From a checkpoint of a small transformer trained on Wikipedia.
Architecture: rotary positions, normalized queries and keys.
Training: a variant of Muon for these matrices, 521M tokens, 7294 steps.
Each number is 128 + 24 x the weight over its row's rms, rounded and kept within 0 to 255. Layers, rows and columns count from 0. Numbers have three digits each. The size before them is the row's rms in percent of the matrix's.

# layer 3 MLP down (transposed), 3072x768, rms 0.0888, rows 542-578, columns 0-191
079:114168123144125148090137084161089154115115130122141178101139115131106178116115134122124116146114146101147123160119110070113071145151119138120138089157113152128116119112123115141097121143114114078140136119115177160115138128158157089169138104115108127131146140160178148160145095099141142109097091142142116119163088152134068197147100134146102149136159143138140114154136155097131124131097131119158138137121136171152106132124161099131145152115133133111150119105101099124095109136118110134104142126094119108122150110107111096145090148117164111105157083090129115146123167099096104153
111:124095119124124122151138098107141147121094106127124113108157123129175137124139089126144162136128117122148109107127128095150137115156127124103065107142170155118174149124083139122146166182145107075080080109139109103164122109116136145118095112155115122141091158130123156116152113127174115191103113093097124129118109146146160124115129109128105168179168171085139105140145114130112129090121131151176133106139090087149119143132083126113121138097151127167123137098122118152148070163108155126113129107155149057108112123126125150086139100101099162161151121166119116116121093128171143165
089:143124101111108114163133116162112090152095095161140098152135100140121144106113166122135150123103139113104135130108124124158127143121124126145168147111110151161189148117117099094101151137126161111083123121121101129123117085116169157098134115132135130142143111127201096160148158114127146114114167163098117105094093131148112140121168144094059123121114097150105103153137109103132110151127131108106148145101172124133137133126104164129106140143162164117114128124135108124057141142160117118148139135124104148093132096093148156070115144144128131120111136125172129132132084130080123102
113:128141118105120123116125100097116123153106116156093136136101129184123132114135097150103141105102134122106145164118118106157114173138136126088117098179085110153152127116088125093148155123119136112141167153101116147088109136097095121118104145124110187103114091099116126133086143113149147104103141138111114149179152130157063136105113087130147117107159157172144112152147178135155116153126141104116112131164161147103081137104147093119149091115092172114113134162083120157151146127092167112092111109179124148123147148155124156076131130142126108144166118130150143126117116128131129130
099:124130126156137121118107141090149142156095134154118121104151138140100126133129124126094160130121105141111117121108116160112134156114110117072118130097118090113110142127095142092165132147126142108152132159096064156136146112126153123137105111114096159147128133117158147158102122135112155083157092101096172141091135124157105140121164132074101102158119136139099104137095153120168134110172102146104153105095126160112150181131147183099144171152126143127116172124103158120131124158123111151123133154104125148145122175124076131095131143159130105088116162086130151072137131114106133147
134:152201157089170120154122147140157109131130079118145145149139157102100120153125100117165139152110122119138106161108140143120094146147131188073106136092121109136126137113140155144113122109134131116134134137112125113178087108155132177130145108066134095159130158144101142155066139127173123155124129069077123154163104117110163116116169128108173107116094131113104134114078110121172104109076118152150144131123123128135189111149127168123150159132047124157113142113152145151150147143096120150143091115127145116123124121153132111151134124125166121092112164124115128157116130134142122153
120:115121143129166104187158094148141071132134121145154154116109123116147152115138157142114137139119120145127138128144115103134092130132141157138125155154107142157122149184122148158140125176122113118123132087108120142131136122123113123153136060130130125077141143097175099134134123136096132098108137121141115109121164095138157168144140101130158157095127130115131091153129120119106188147098107145103142137156137112105127136157148118123122107118146086120141144152137163048123148135093121164114114146149120112109150096125114159141155134128161155119095090145194146108163126144129079123
099:129155137142113119120128130149133153157153128129101077113115113105130126100118099185129119083113122106162138104101114138141142116111098144128118134135103170139100101154120109184134144132148098133146117120090132106105115109126124128111141143149123126136128113112150111151099136134115121106107105079145123166110137106132119111149093127158177056128097104108123112108125128121153110181103148169097185153143113098168137150110158124109132158092136169131132132140149093161134093109159110101112153160183146131166131114110120099143111085134159106152134173140133107092128143138119143142
100:106106116140143112166081125139131160138152143159138141138099119108113138114087152116140175074083136120114118124093154118151087091115150088156103114122127090190126140141120128144122113109132083147175166111114135123142110139132142099124121152119156167103087191118099147116153152118106099132128091109158119157128121150141090143133127126099101128125099122141088135133139095167168110113094114101103102141114134094075110122118116160167136165142124090109135137168131178110119126130127124096163160106127186103110120099119107174151159112150098111162125104157081113075121136068122101164
107:122099150133152130150139149134174142137101145163165119109123105084138080115104132098124157122138113111151146130118219158113165163149156072151073111103144135132109115128162138138164159156151151131127127143121107126133109190145144113101130086165131177127143124104071126139149157101118098130127122172132165109183156133123104121115098109093178127103088146123104120139119106150095134139107105115120142134068128154110128098097151088175124146099131093117100113124126129138112173136132116116169151103120132145105102161141139170103075133142128122176158099158117090137118147161134121119
096:137083144149129127101154075163098160083179116114150133163112162089148119122096141176178122140123123119150131131129128128126128115096170136123131121133085110132105105103112161092127134159110136115155089152129156137142126081110117142096140142101114165123133146121179132150132120133143121156116102133142107122136142132156087144147115089143178099160079170153119155129124127148152090130134097121143146124125155094114167143107113173135158138146131106121157125146093146140172120109138136122096110136110153110107159100129088114165106113105136152131155130117120088128107140128161091106
076:140066139115106134097135144132138156102159129106113156097127111136114145094131116169142108095119125128099120105125149157125118101095139077160114127156078155129125146107078107167100139141133125167122124139104134118152154133127146146134115127109141123137095123116101090146145175125147107137138103121163145155164124152142129134134109098125103128082091127105126104109156110122158097128179104125096137122126115121142139155128111093135130126132118146064102170139112129079127166075139147139117172119147150117136088121089147118150136104119141144135137136135178130095132139115089097166
097:107121132121115146129118130165138142120128113111099137125097102145111143141101118151148155129123080159104189133139107126120121116133113088090139147169151119118106076136096142138141183166091102166134153122129143107121076104152071154172088132138146114113120129124138109141134130096144098095132131119120158149162108107135163145092118143113138177087122107127122148138123148129149110143096116122126150157157101135119110117163165124122154176122094137099148175141123141089113185116123112126126090162135164133166124104128131105146115135087132122182151141101111121113111136123127132145
116:149134107172118115133143145147134167120125090127140129125122148165134129130077125143144142132121107093115134115103149155157109121143087155166105149151133157159190122148113135118137096123121124116155122130208145099138113117115149126144118144153124144168091131117144130124144133129106166112114088185117130072110180136127088127129123129124045146123146077101093133129085182157111135093102156152109134168170124127109145159130076124108116122083148126117146114142166142104082141167113152153136134100103136114113150110107199128156146113095115120179156107147124099120136156077119122138
088:108116096101128173088146123111131096158123131118125154098127099181126069167146131161124114083101116084112152075113150111129141097087131105157104112124062115099114134116081072137111126175123132146158146126097137144157143094140151118106144128136113115157098125176106121128132133122136095091132149114112083143120165101148135121114091115111100101120126111109130136122140147120141117113099134165119133154153175152132141144106128125157122099116116078145079166121132099085186128125142109169151124133117142141148142152073120173146116149166111113130073150145086155136119116130182078088
084:138127136120132112149151121144100094137126084114122141159123171132120127151158127134154123129146149114103136097168140136121113122176094120137150087109186091095134127138185099119163180094142142120175173131104125137118149142117132128138114100138174118136165094131132131086110160160120138123120144193094112121145119115112107152123115173136197131110092131120121106146100130144095109129128141159138117072138124109095147106122113114111146108135160090115125130112121119104115136143164098088137127131117119167151119109132175175093116115167137138115103165111079151167130094128168133088
104:173121104163109159125142149132155123118145144103149124129131114154094122111144130114155080143157124129105127092139131134101099203113127072152133105120144129107151129136150114130118108152142141123127131102173136124151161138143143142100116118123174126150123196139128161130106126090149137121140140132120140107134118114106195165161144144131131127157152131131161141139091153141178111129161089129116113119135117111148170108151161094115139116144148095150103138143165139102136126126089111073094100127129175141131130094122110152157107137126081170134151124099153167115081101109111075141
112:071145139098172093171109139108119104133110113141116164143085123087140106126099128148118179126146128089112108146152129136112110094152164141113116117102127131151153130133149145126120133073125108164155122130092101107134095170174148152141102134159128100156158120140123140118138125085128133155126135159149103128126146115160128088087111176098155141123147111115155165189148130150098103117102146112123121101123154180168125165157152133121109090140158148137114129152126091093140105133132089139144110086143172109145118146153129167135140141143104120090136121121134141110117114152114097118
075:094139153124145095146119152105128120108085137117084129156162119133171127131130128129155145165139115133106108108147123121110164163180166119173107096119163102115118144160113120092099144154158202165176157147135136136090119100184144128155127085139114132136124144149102132150149129139123139165105155114132166110099105113144142088125097156127127109110133174079173136130162134121126117111118134143142096097124148137166107100125114098119180161145153112117080137133138095116093126118093063095161109121128131090133159128134152078130157151146136100103085124189120098125071108099134157146
087:169139173132123158123090118076121128137119134125115157109126122150149128110175120107116152125166113148145146093115109113123171146118129118111108151152113107155178104152102082116101107115114131137140116125110120122147092101170093144057141148129093189142141088148168141099168131129101084106126154157117133145131126119091048138124066137096151171189124146093166166142108137107151126130177116131128105153101123132094125123126103139121118126126160133112128156134135151092148155096134122140137121154118129181126197145124156125131139115125145150105147113120149109109144139121166162150
086:104106150147153088110126114152116125099167160118148124148131098173171106114153117081131150127104138106116090130118117140125100092176134117129110163101132102099146110149146099104125133095116093166108092083133133126118121119144145157057170106169138166087114105124119157126115139106138106117127171147132129159139119132090093084127128104150108083163151131105124125115116168145097130127127160130141102143127141129132177125127115129142113135138150146128105093109111132084172128154124111131094141118126134103167107174118099166135107132132137129133127126102114164094093139088131157127
108:147117096079145125162113117149122112124104131122147152160083136158124125133158157122160123128081098123118124154136115181109139138108124154086142094139092111101178122094127137123138143116158088130161142178106086101112122144159126087102141116113185112144162119177119164159135146160132117119086101147108164127126143147115153093125143102126170155160076122100129125123171120175167146124123121094128085111140128124107153124127123091142140120142176139120130079123140138106107105133110124140115094137119136130134105109153144169131098115108169146146140097130130146146063212143112138143
103:139137115155119102158104140118106096114153114133180126150130113137158107114142147112151089091112155146100151125094138133124094132133109094095155119103119130160128084103142128113134116115136130132082112116107138115161104139145203115129137166127116136146112190146132155077101105118094135120135128150090080180143111129128123078111121124118141127126114148157146124164165127142110079116106136112131147089138107081136128144090116150129157107072149180120118201125124126131116122107161131120125133092124105141121124158150148127116084162132113123170138163170180100112133152162123118149
100:185129191113092105132120092085162115125168148144125131141137114104124172098144133147160150151133097143089131142126141124126132130078075132145134154164125105132125145107140127168130162121103145150146139103122085149170083098146144104171147136105133168108115142106109112147083108108147177098167158123121141129166166139114115125169179110125106128133132158103115113114125129127146119110139119133081154175111138082096117156125160106168168175134093150092116114112085115132136102091144136107146139109086140125163147098093169172126112109091164141103089098085117138143141138124149169160
091:146139156120133134138172137138130101139093148155112113117151088119099124145139124175134096132172141099113113100162096144104138166142087128151139141166110149105071127101139170123130131124170092141149128122123161158126133108129122111130147112119106148166142135113118122118156150083116173137115145127138178125122104122114127153141138123122153137128131127134154141133155180104124118186138136056096111124149099095116161136122128120167157157099092169163128115192097121124130097141121108118123163145106126133135112145134152128141144102118123150136181097097080142120117120145129104149
120:145140105134150068119113123110162077131163141121127143115111136195110149088116094143131143075125130112134157095104138084102153098110117095130096163138163109129108132144145195121167176081130124099085100160081100137108157091062105106137125082087163105148083138137134138162124164127112124153136171138141084127160135116136103080156113153124112148192140113136116139097144146124149137099160149120172155112104131138091071127132121132125111137128134099146099106136128131118140131137103118143113105132100132131116134112127145166093133176138105111129139138153141129117127159141122100137
103:143115131120162160137096138095173120147092096147123103126154155124158110159088092153136135134155148092132120112078114154137124114130126141098138129099121131116104124112189101121137116120100141139111126108164127119113153129120130109134147130077162071127149131108127130132126133134132098167153132101113141097149130126128109149143126143166129134099109139100093088136130143100160132096105144126122114163114124123185154137120129144092107129118152131074115107102109123135134139112140107140111168115115142089147180096147157115126083107127166135173107091142142144118164116151139095120
103:141160128140134085145167093119097136127129168093109092112111101098123115133100153090049118118168142171096127118110090099131181119198089140141127106142125120156091128171097111140105114106136101111156140089157141158159110116119109111172102129075062138141109137084111152165106144146120113120150110114115124136154115143115142118092122077140087103120186104104131135178111111153127121110091128111104170087098100099151161143099109099141116116099156118131120148122122128135149108140150139108138147144083137111146111130104116145133110160123117152161147148080150115107101093130115083124
112:115098163125109134065150139124130122141153156133104119100087096090140145140130117109107132108119202152130116104094148117110088117115106114151107127149129158157128152092090128145125161137110124137160136090135174105161123111155140142176109093127121127107121123151120111105125142129122137100148097144169114106115116102124112117154122142161122141131113119135111113109082091142141172200128107156119144171164123134114104112117133131120116172121091166095118185174102112082167101182130125129149136175142081154100147184114166101195110159126157133094183131104156148150078148140080130084
131:161106088121195131111112106159134084106111130108131093170137106181127151117135157126148105151097142127171130134124139112128130137085143113139105120105166149112127152114151091159117124127125086122149172124150137125116151109117104143108141121191107131111103127125158140139127126126107101077114123123126105100106095136116114154130130128114104124114151116106133086112136089103107097190114137119122120131152194140104146175118168149110148109143129137150132156165156097105145109106079106099107148127146127128134089158111112112138147116127071134138132102094114127122143106150120140080
102:112079142156105124141142156127177141138126110156114156111112126141115170114149163117140099119120127128094111144085135147101089119132103132146110102123097127142133089111111166121117111150127115143144151136155141114093123098105108111129171137125160161079138104139096126137109156121123090120146130167096149116168143161114148121126106086124115146118152159114086173155116119125140109113117079115083165156142116114175132141100101135120119126124129125099134138128125122149129131114115136168125124154135138145137113120132160146085126143084104098122079149100123125149109123096098141130
102:114138094126136113138132134075128123156135122129116105158150157103106089156138126146100150104150138106125123132114141157122114143129079150123119084158157130087169103145134101119158119130117095124127130124108148123137137123122087126136121147119161102080127114110102102136122187157140164123108144138152115108117112109113152188144113096142163109133136081128113119131105121140143143112149120147145131092084164142134136128135138116117154089102143149096147136135111156092171134158119100089115136145113125119154168110123143115122159139111149108143134101100174121125178081111125108098
100:121076113149154136145119072113152082128092104095112108125163123090117107139076079128233165138135146146113146130109099120133181147141115116107128139128095120166098112107098121081096124142150151138121152122122145111186123130122119156116141171149127167123150113113176123147134075133092129136137104123157156133107127098158146139136141125146097107134134145129157111183130176095153166153095121148096131160148166124104093130151159085137114125090147152086114146135117068105136207133101145143134135132195163125122157135137129146128109139118143075127095082120087059119100129127121163155
087:126124184105123125154131168120086125145142142116152150130119120161150154125127177145123093173154174143127128136149115155118136108160108118135116114153135115138163100122110101093166127128143103148131103132133155129108136098157090159122118098114096146121130135111111113112064125131099168135154151140109125139147131165131167121102157160184116164134117120121139113162127092145103121167161127119085171121061112144122082124175086138083110133125110160125146098138134169135138153116118143157167158160127067167122105104133115162090136148134141095083140112140123160103117119136109170147
095:162152144081127137126145104118120110106167095178081159116110112123152168131130126090106158150134125112154107107127145113110115105136128146087099131093115131116150113159094121118158110085096142097132149128080134125103091086116102125151110135099128150120138090178126120090052112128102100102119157124146105099125137151150126132164179123100154108132081091139114131080125130120167100148149134138116128120144117117115115131134162143100102161187125115131123095137140118135149150121138136152104123120112174121119114132116097132128154107111130116153166163144147121101127179109136124149
089:153097118142131147095137084083115127132122098141156108137161099115128105100146132161141177139115148117149118174136119164118143177153119121166156101113117140096101134118131113120097137098135136101111093152121136110174138165180130124152134077111121144094107101105106185174129122130129090145081134137157135113150101124107112116109100108137079103092133139126100136143138155156128154099106116137146118137132143140139095123142161093138118119145113138107152123105112102135150129147065097098121140095110127099127142091112121148129141124153110107117148153096180103136070163116143123149
102:121129106137135173124105125158135132138140140108151137144121142112130130125122178104185147151135125123192129134159127125127115153145117145158121111149082133130153149159140146118104109112151138130089121119108201137096109184152163116105131122123133131141114093113147186144117120135140124105136169109112118121104102122130151142145075146136111125139147145081140138173165111147152138044080122109141099143167172128141154152118138140107097098169138167081059136113163121148149157134128134123110091130137130117111116167102148127093120151133122170128106126073151111118085109109157117143
# layer 3 MLP up, 3072x768, rms 0.0579, rows 543-578, columns 0-191
101:144122136143108137087131121140120128092127116134124122115117107127112148175144100115128113144107090077070102119164154117107112139133130168099098069144118187127117163122115120152150141140144129103138131124164116126138142099072110147149121167140127106143089100120115158134142113145154134135092106168083101116102174114135135115138145133177168134146160157114132141123137106124169082147102162102143158120116128130132133153147147137071109139146160134140129128108128128140144089136151173129117114129158097088146101087101132133114142112164090138148101172180061098121125117111101124108
094:157152088104122111147159131082101154130177164154164119155107128108142082102095110142143114119131141106145117151170099161102142142136108139138151138114105093152178152148154108134167098116131156117146124123148089168128131137152100137087115140116084131142122131132149074134125094136120140109118115134133171168132108131149174128113147147146085145142115096113162183143139075127146120128151127097095137120141118122105113093135132190162125108124104121151118090110149115119113115105172112089131135133164117126139102047099140117114163120139125098127128125124133128126112137092079152109
115:151122144087113110121141136094135148109143157110120105180116138106138156148141146085098146119153128096130093145119115163145109133134151116136147150140144124135179132097135158123096123153115136113142095131159139138150157160138139126115145148158096121146125094097112132099135121113088152146135117169140155088138155117158116092101146131150121133148147171087097163117118152123078175142117115095140112177134130138163145120137118151129125113128115163156161094086126131132132111117101115115148085125097103171118155146089102123171113126117151160162111137155144117127136145130117093099
104:130145120123157153096160107138087151122120121109143113120120095155134102121120150101093135133125095203154111088114144093126104145136122161103120113137118111121110192167154117160168121120158138155160112160172122160099123144106114142134135120102137134130131127146105108105136120116118114128089117127091110121099106119121105124092132141110111095146107161109115137117116115152116158089155137155149144120092182120127153127133110153134123161140132106156120148137129152138121134142134127088128154109120104125119064130150128090147142140089154108104109114112140117134122144100148083067
133:140138164100166081113108157105129097137086107117113115131102140150127103126163151153117149156137090147147120116155145149133134152149121139156115130157145134144127126110137184120100074158102117145144141107157122105132123125130164161085168130157112135156132108163130093128154131171107124176095140123101129119152120109158144104195178111065149140079143148094159109119149113088132117149103150097096128135106123096160111139135112100148142112138163129108118101119138133201145157131131119127147103140154124121141144125097099130099135159123136107139132131143119162118171113143130183162
120:103196094145150116140158116107121078117120145168135180085086084189153145114172142119090119100150086153084103101077111142122127148125103144121158117116101158149122146160160159131126136111150112115161143108127133145147166148175149157121118160111161103152127149130107104114100118116169158120131111135154109098058145168120161102113151101115120123080083144096103154100118133135115150111144100146113138120167115126099153115118123150124066124113125106123146104148147132093141148120133133136134126128148111129094119094138113125149131140135152131093136122139170126119148127106121131141
103:136120112156146125104119121103123141122117138136124141112148135119169120120129119157135136145124114138107164106124129152157096109136117118140134104129141091151131097117107082125125132147140151141118116133100114097160095131168099161095139108124128136153119200104127155171101137109140130119146103155149157126142094162156134145104145139118130170127155147113151128148129117183120193146141086100161131119169127125194121151089144107101166136092138148125090107139164128092133130092151100106103087114111135086151129128154115188144145113116142117146163156131123123140132120156098111143
100:152118118129129164126150136058128160105132144151120118124142154108099156109119132104126127098128118106129128199121126121113114106129152118099083210145124135137085106130096146096117125108134140162125127179155120164123148111135134113134112147176109103132127126107186122113135107084140135121151097133121132087174152119137135107098173116129148085144122128101105132158141156150147154128133157094150098126147114132138152159182092125127117105123125092145151096097130146126118140122088115175119091125167182079128084137112126118179127129069143121113161138152124160133122156132136145116
118:123192098117130145097123123086134163144127124117118155137144094160097134120100163119101138129145136190127152151120193125163124115110134154152155107130135121187124158094097121119112161104107089119121141121152156131123119163096156191106115146163133124121122132129135107096141131137110092201190152170146138112157111132105141143141162123146115151149154109108061170105135136185098097133105094134124105124100084139163144095127097120077096118155155157112162096105155129138138160156118085114120143135120160141112119146086101083125144114133140145152160124125128121111135107121131146108
092:155115145123137086129183114138143167132156112096106130123149140153117100116147139120116134139162102120120088092137121109165104123117119189125090120145162103132100141151115157126181171144131092145146131141107113133096148130101128144131124122119116119142120101124147164112193124158190134139128108110150124105116130142139094130122169139147126095167151178129109179150135094104134126142176089106177125143123125154159146111134159154116100121105119120099160133112120157160142108095130149120099082087147150135133183131101131118169162111110141121113126105097151065155111098122157079130
080:112163096085104145175111124134112126126147070156130115130140141169134118095138132098134104104134081135129131107169158143141102143127151113152146085136159150164118138114173157150109119123123127157085117123104136112100135115092107119097136133143124141130148125116084136156161158142142140151135125132134104139132119110145152114091102145153143138133106127132131120115091146118166108080151148148123114160154111104144121139166153104097103109107103129123109089118106107133163117154145145098139128155153144107095140127148046124152135074140126175093145156143127152120149160159145135124
099:110159115101095109106182084108123135152118162114131135134126133097112122127144128120143182093086163088121127173098102099133149140151115117115104113140109121089125124140092166157131118171157143138124142139144167146110112146070139131145100142116138118148164118104135149095133138121150136148090107134137133129121139098107132132105122121116129133190100096108122099154108143110142126099165132146124128133108140152115144132158118148159127114106144118107122125120176166134087132123182124095112151162076149172134140103137157124114122167097133119128125108104116147107095131161141117152
110:123150112096147118140120122109134154099096117104109130165136170139160117130135132099122129138133116142155113111147132116156164140153148136110142131140123094109130146081117125144094160101127135141130100087126143156166154155080083101104125119155164159140146105142125164144174110139119150094126151102137128157150079054151132115125109114149121119112082139102099153149130158093079109125088158128138145109129123117095062127127099138136097108137090137148115131129086154125109094089131140111159110152102108113170125129083112176108071097105112149177117140087128124159176122162119132117
085:140170126111153133089083108110127102112126110161144127102099160125138103152120096149098122133161122063169122167083118101131108142157096094120181151152132117103136137131091126133066127148103126131068137114137149189109082169127084104143119157143110133141121116084123125111130139103092116100161156188197079084158117125104082067125108120137105161126115073150079143165138106110122152121093159099169125100125115146136137153177141152152123128164139127075179145114132089123108118127157088080151070139128126119126180151121127080154131147142104156098122128127125121107116119157121099127
086:134108157150117100122119140164104102100126125106135160072126082103122129073137097105194089134132099169121137120138125156174109164125104090130138148124141140076133135097083147114122113137111075149163131155128090122132145146099127122121106096137142103090162108147117140085080135157094136143128093141139131162108138137124108153125129110115144137106113141110150146150120144130131119184119148138166096026109148126141127107179119106146080127136168092088170088117141175170140076139097152144107131105139109124161106142112107122161103111161133097122112117107129146139123106096080122097
102:148173133099169128149094145149119111148116123120086115095120128177097100110122140126134095125194104176090214114163134114116122147080117117146151122111166167119171096167160107124110122085114126142115104092150160092166087147125140156112136119121124123137146132155155114105128143129138117139120117158141089131148117090121094134143118141096136089120136098140115106103148134120110126130101089118144131134133143184124155107155120139117129172098137118121140119156078124150131155113098125162138133126147149122109135117145122140140116106129102132125132082119162092107072140121119113150
093:167152145124133132071113138109139126139143164128097177126090136126121121079128142154104089096109163134101127098166111142144144116126061143128133152135149154112080105147187150104129123102144177171137158098095109162134160141136134125091158109126130107147078132137117132054154142130123140132137144148157136130143150104148102072121143158118135194108122102101115183115119158178138154117120116128153111113122111149142141152163130083129124119123103129075107134117117138125146104138073109119142127120117129131112137093126111102144156124145150138110126181142108117098128094173120123090
078:133138129155175091100107139076131145130105176134113111165125069131151140173117146131155139146110127110112095100123113158085137124175101125166138078067160145106124111126139127148140146160084118143140124132120177144132142162152133153114106149101103128119095138134148119109148104148132103148160117115134149117150148144150134140087166154125142103131129129143181131123153133136155121106152096139143140139130155155141138122122101134145104130131132103123139127119114133113165130106133117114178114121134123087161137126170106092135154112153152093123129083138104127139080128083111147110
093:133114160112136118104159135106099195144130131121131114128129118103174135154154140123107102104112125063149153111113143130137111173144152126148094084131144136140120146109102104152089102127103121136118136176106164115149119083103135109108123168105139111142132132113156060132135099133091106105121071150104144121124108131116094091127150156112083095147107109107141153126113098173105104085086080159112117091103110125160140122159142119158134129124153134109114118145128154114118147082157115100197065099133137124164134184131133099135153136114120136130196136144125088132103104128097070087
092:162106131105115161099084133111128122138158135128133136140129097112116126144117136098121147137119154124144164142152113127146133126149099111141079153123128140136127140079152141113135111143106147161146159134150134129137131113110143132141153100145133084113122147104099145092103157093108081132163148132167158148104141107121138118154121142121113103107160174087126171145153134120076130104119162118145124121125139174101134156154130103148174111111176130122135130083154124103168155179135143101133134122142154126138139117095145159149127044138128125104133083159123156123107187078134157079
118:124104073110139110124103165125132110118135166157130145115124143140155167121138133148137057134135115138166169111149150146106163138128156114117130129096119112127144101141149117140172090116152128135126125134106161136123132127166137084142172100124119101115095126184148125119141139134123109106101097132130136135141166120132149157140116123146134099144164150145121119126163151111098140167121142157159151131144087106130157123118115124160111133097118093127111101144135163074147100125166132155136050143109102119148140144102142137123100088102112178122153216127139116144106129161125160143
091:103124097173106111160112131117093111113180130130187119138107110145114141121183165105143102096083176163143116119107142142164144117182157139104109110105146097109124121124152134111136110154131080115115170111112123145150101109147132108119160129132139108108151190128135094114113162116124118124105127110116118158148134146102158099118117144127066086132136102141161093138119160099162133117167087127105114154169124102137144136070145175187168109095123122133128144125096120127142140080184137125127149114156155097146102124132108123179106151118107143154119121132135121090118163150107120088
109:104148130103139125132118080111143137105119118130116131124127163138108122112165128150135116122153115125112125141142090128139086150145121109125103129145149114100163152125126130157153107101146141130114126108096118105139115109109117135151093129106096141188121112158157118157090129116089139131113137159154114146132172123141094113122126155144130142127125152137098155145110163088146117113183143119143117119130098064086160124123095150121114140110125060084099090096135097146130151117132115103109109123139137155112100129118141089182130160151136101153137147171185105181154129135145118144
095:138162133100092100136108146168163108107140139124145098132114135131120139102125152099147182108149127127129115128122136149152117135131212152117180126119134136124126143071203166114102121110121143103122112134138172128116117163149167129086165147074129134157087129108141178101098125129150104134153094147160162141159129130147157125144134093132134070131134150111125128118144131140133156110137078138135104142124134100116126153164119114121123076139131158090121058133099117149105090181126147096144151129121113137140127122110145112101117126123163160162104098085116088113101136094111163099
108:144141148131133103108090132062100129139160162121106145103145102139119137164145132150163149105098123132121117113141116114107109119170153119148130120123114117132121151109178113139108107134138163136128082187117133085078180110152165128106158142086107130113105133136126121105137123115143179133102124148132134138134126167098148143120114148160110118181155138096114127142101130131101096159154115108150162134107134152123141146155145082116147140129137087098129097121135158155187093117113135095105114142157109157101124140102135109102132133161164121155114164121089156172135147154105129148
109:178151130143111158106153096141125160136096107134175136125148134132117105114116115155142126114124106097108171074115102171143133110171119125153115114113099166093134115136164132116138127118142122110146120123109141139141186159126105104125112150140128133171198115138138129142135151117101080138113112148115128113126132149125088166120125133155174123125176126167077116092134133143137160143105118138098119121110114145134137150128126173118116170181102101110161101172086141125109165149112109114142154103169128111139114099131128126078128122129135107117125113135157126146117081137153148074
105:134125116177144131130148096102135110200139156137142127123113106132096121102097146112068122112075192139116130148089148153128100064151110140151159136146152097138112121143152101126099098113086105128136161120160120095122189124121147126172120140102114117117135134096110102067109109140148131146102163098140121132126147138081155166104099126144125096126176092133152097186126137155151125096106127138120106100119113127156153131083099101123157097135130132147154113101119127163100166142186136125173110084121120127133130108166126123139080101103115158146138194125130150135141092135096109141
101:162137048142133109109132127133147148080096141111089070109136130140156109133161112139165132148159172080100127112106092140106135117104163103145137123114085183144054078146105104129104147146105115139137092111131137138130123118144105147151138133133148121133134131169108163100073130115166166148166175106132146153095128140137145166137147077155140129097138128153098099106129129123092133138136160187174123120173129128170111151149132161094150122137126154152139117108118133164110166143072135132155161125136103153112133157145120075140140156133109137097129106139154152156110124102111149140
116:136142090145154131135134124111116141106145133132157145105147208123131170158104127183076110133129135153162100140104166129164136129157171074124148132122129117125136095086095134129103122097134131112132108126147133128118134153090134113114114139129150086142155107127112121121123134099120162120115159205116079133122107168131139146102128131127178125138105142128118154087104086140107102165137154075124141104120131081092130118143145124112122131139130140126119147152136162126113122120116176127143110125142117129148113112155142137068148117119152109088158124162155195118124139146107161149
091:133135105087130107078162167106106151163097122120169159104100133140119179127111172125111146151135102163122150117150149091162133137139152135086137093081141156115154135129137095134107105095099164107164116155115162087140113124110152125135092104170149127109166193084113159127126108168086091146157096106151103099134121121137125109166128143148138142105120147116112139139086180169115136140146125110124146118139147114163146139147112189114096151105100117129167125103131178155172106142132134148120129145151151129139118121122107131181113139155129146094123166186161072109097117129169115149
105:141156132164139121099119123110137131115116106119106148184121123101129126175139087116115158134110069149116118166073103122123127110150148105110121135145122123101159085147175141153104134100135105154163122110184128144173109103125126113124114118158145107118113135093121129117155106124144123161117141114127108157115135119166172139172138131070116134138111117109172140139113146139166117125141104125134151106097107147121146155139120149151127120125108116138160135157161087121204090165146135065126153129111135098130179112135153126121183140140151144151161121119132157137123154139151148165
103:102080140166141093139117143120099136139085172120122137126139134137143113134112144108115129131137129161135141150092152121146134097127152129127105062074121141099134156131108100121145140121117141167143143155113110093124104143146132126158097116176173138126178101101128168133135114108131177128115109114109100181107103122129120117127171145112116149115115117124159123162146157093112148183146156120137164110148080154159125117127138081102103129138089210112125106139098137154072118117077093136145147124136163124152160128107120091128142130146168084079173080134132114166115107118140134113
092:105156155135130136102089141113127078111111130104135150116213131134119110142135167141113133136104117099151146128153110087139160174148108161110148108140078104135129134147161091133118130128129145122139087089124159105116114144105097148132137139104107090129127094120126137131106071147159131165169113089181104085172159136098190109142145124183141138103103131160111167133144117140111161140145114102127151133108125125154135147142151141111130134172092153186110133090188138095145093095121103128180147095158113147124162070132074118117105187139105099093127121095100122170116116101111130145
090:146167115126116086125112160158151125112142115192191170096129110122151156148160111110099133144127130111100077142083160111125131122082114168126093143101170099117117143084089165138144104143097100118149115109136162111111175106146114096133090147145169154101135108127194087138088137124073148123109130123129091141127132141147077142162157113169160123140116113136142137131113151079158103099116125134136119136142117120110189109105177101071105111137113116141145142100086134120116165141138139195134115150118139103113146134163123121138129078109095089107145181139141146161110157116094163090
090:125126097137145139124123147092118101093139148150117110121182128135139125125099115140148130127154051149136138155090132112092119093141141133129113173130136096131159108129143107161134146132135131157096133098138097138096092126085097143129109109169139123154127149145151116121087118150148144105149084140127097135135144144145189126147115115151152122172155168155108097109143116091142110128153139112128114150148110101180147124152141136147156137152118138120145120107125146098108090143116118131119166144162113121214141138136169137126151107114077160098155136096148091119129113131093118118
102:116128125133131122141142108135119177147150131106118117093139092123149114144140135077132122147133135138120106131083067169122154194136153101125140088151116141139101170093088123101135089083164134140162118138100125132149107178096141160113134073100117166144142157130153162132135126144165108130155140123122110093144141123079116126096132094144155164176118108119119131142146087092149143097105083138112085106100122143140148166131091106123126118171139126143131129138110096137146131142143116130131149126127096086154113134141148108118107130160128094093084120102135117141122130110144100131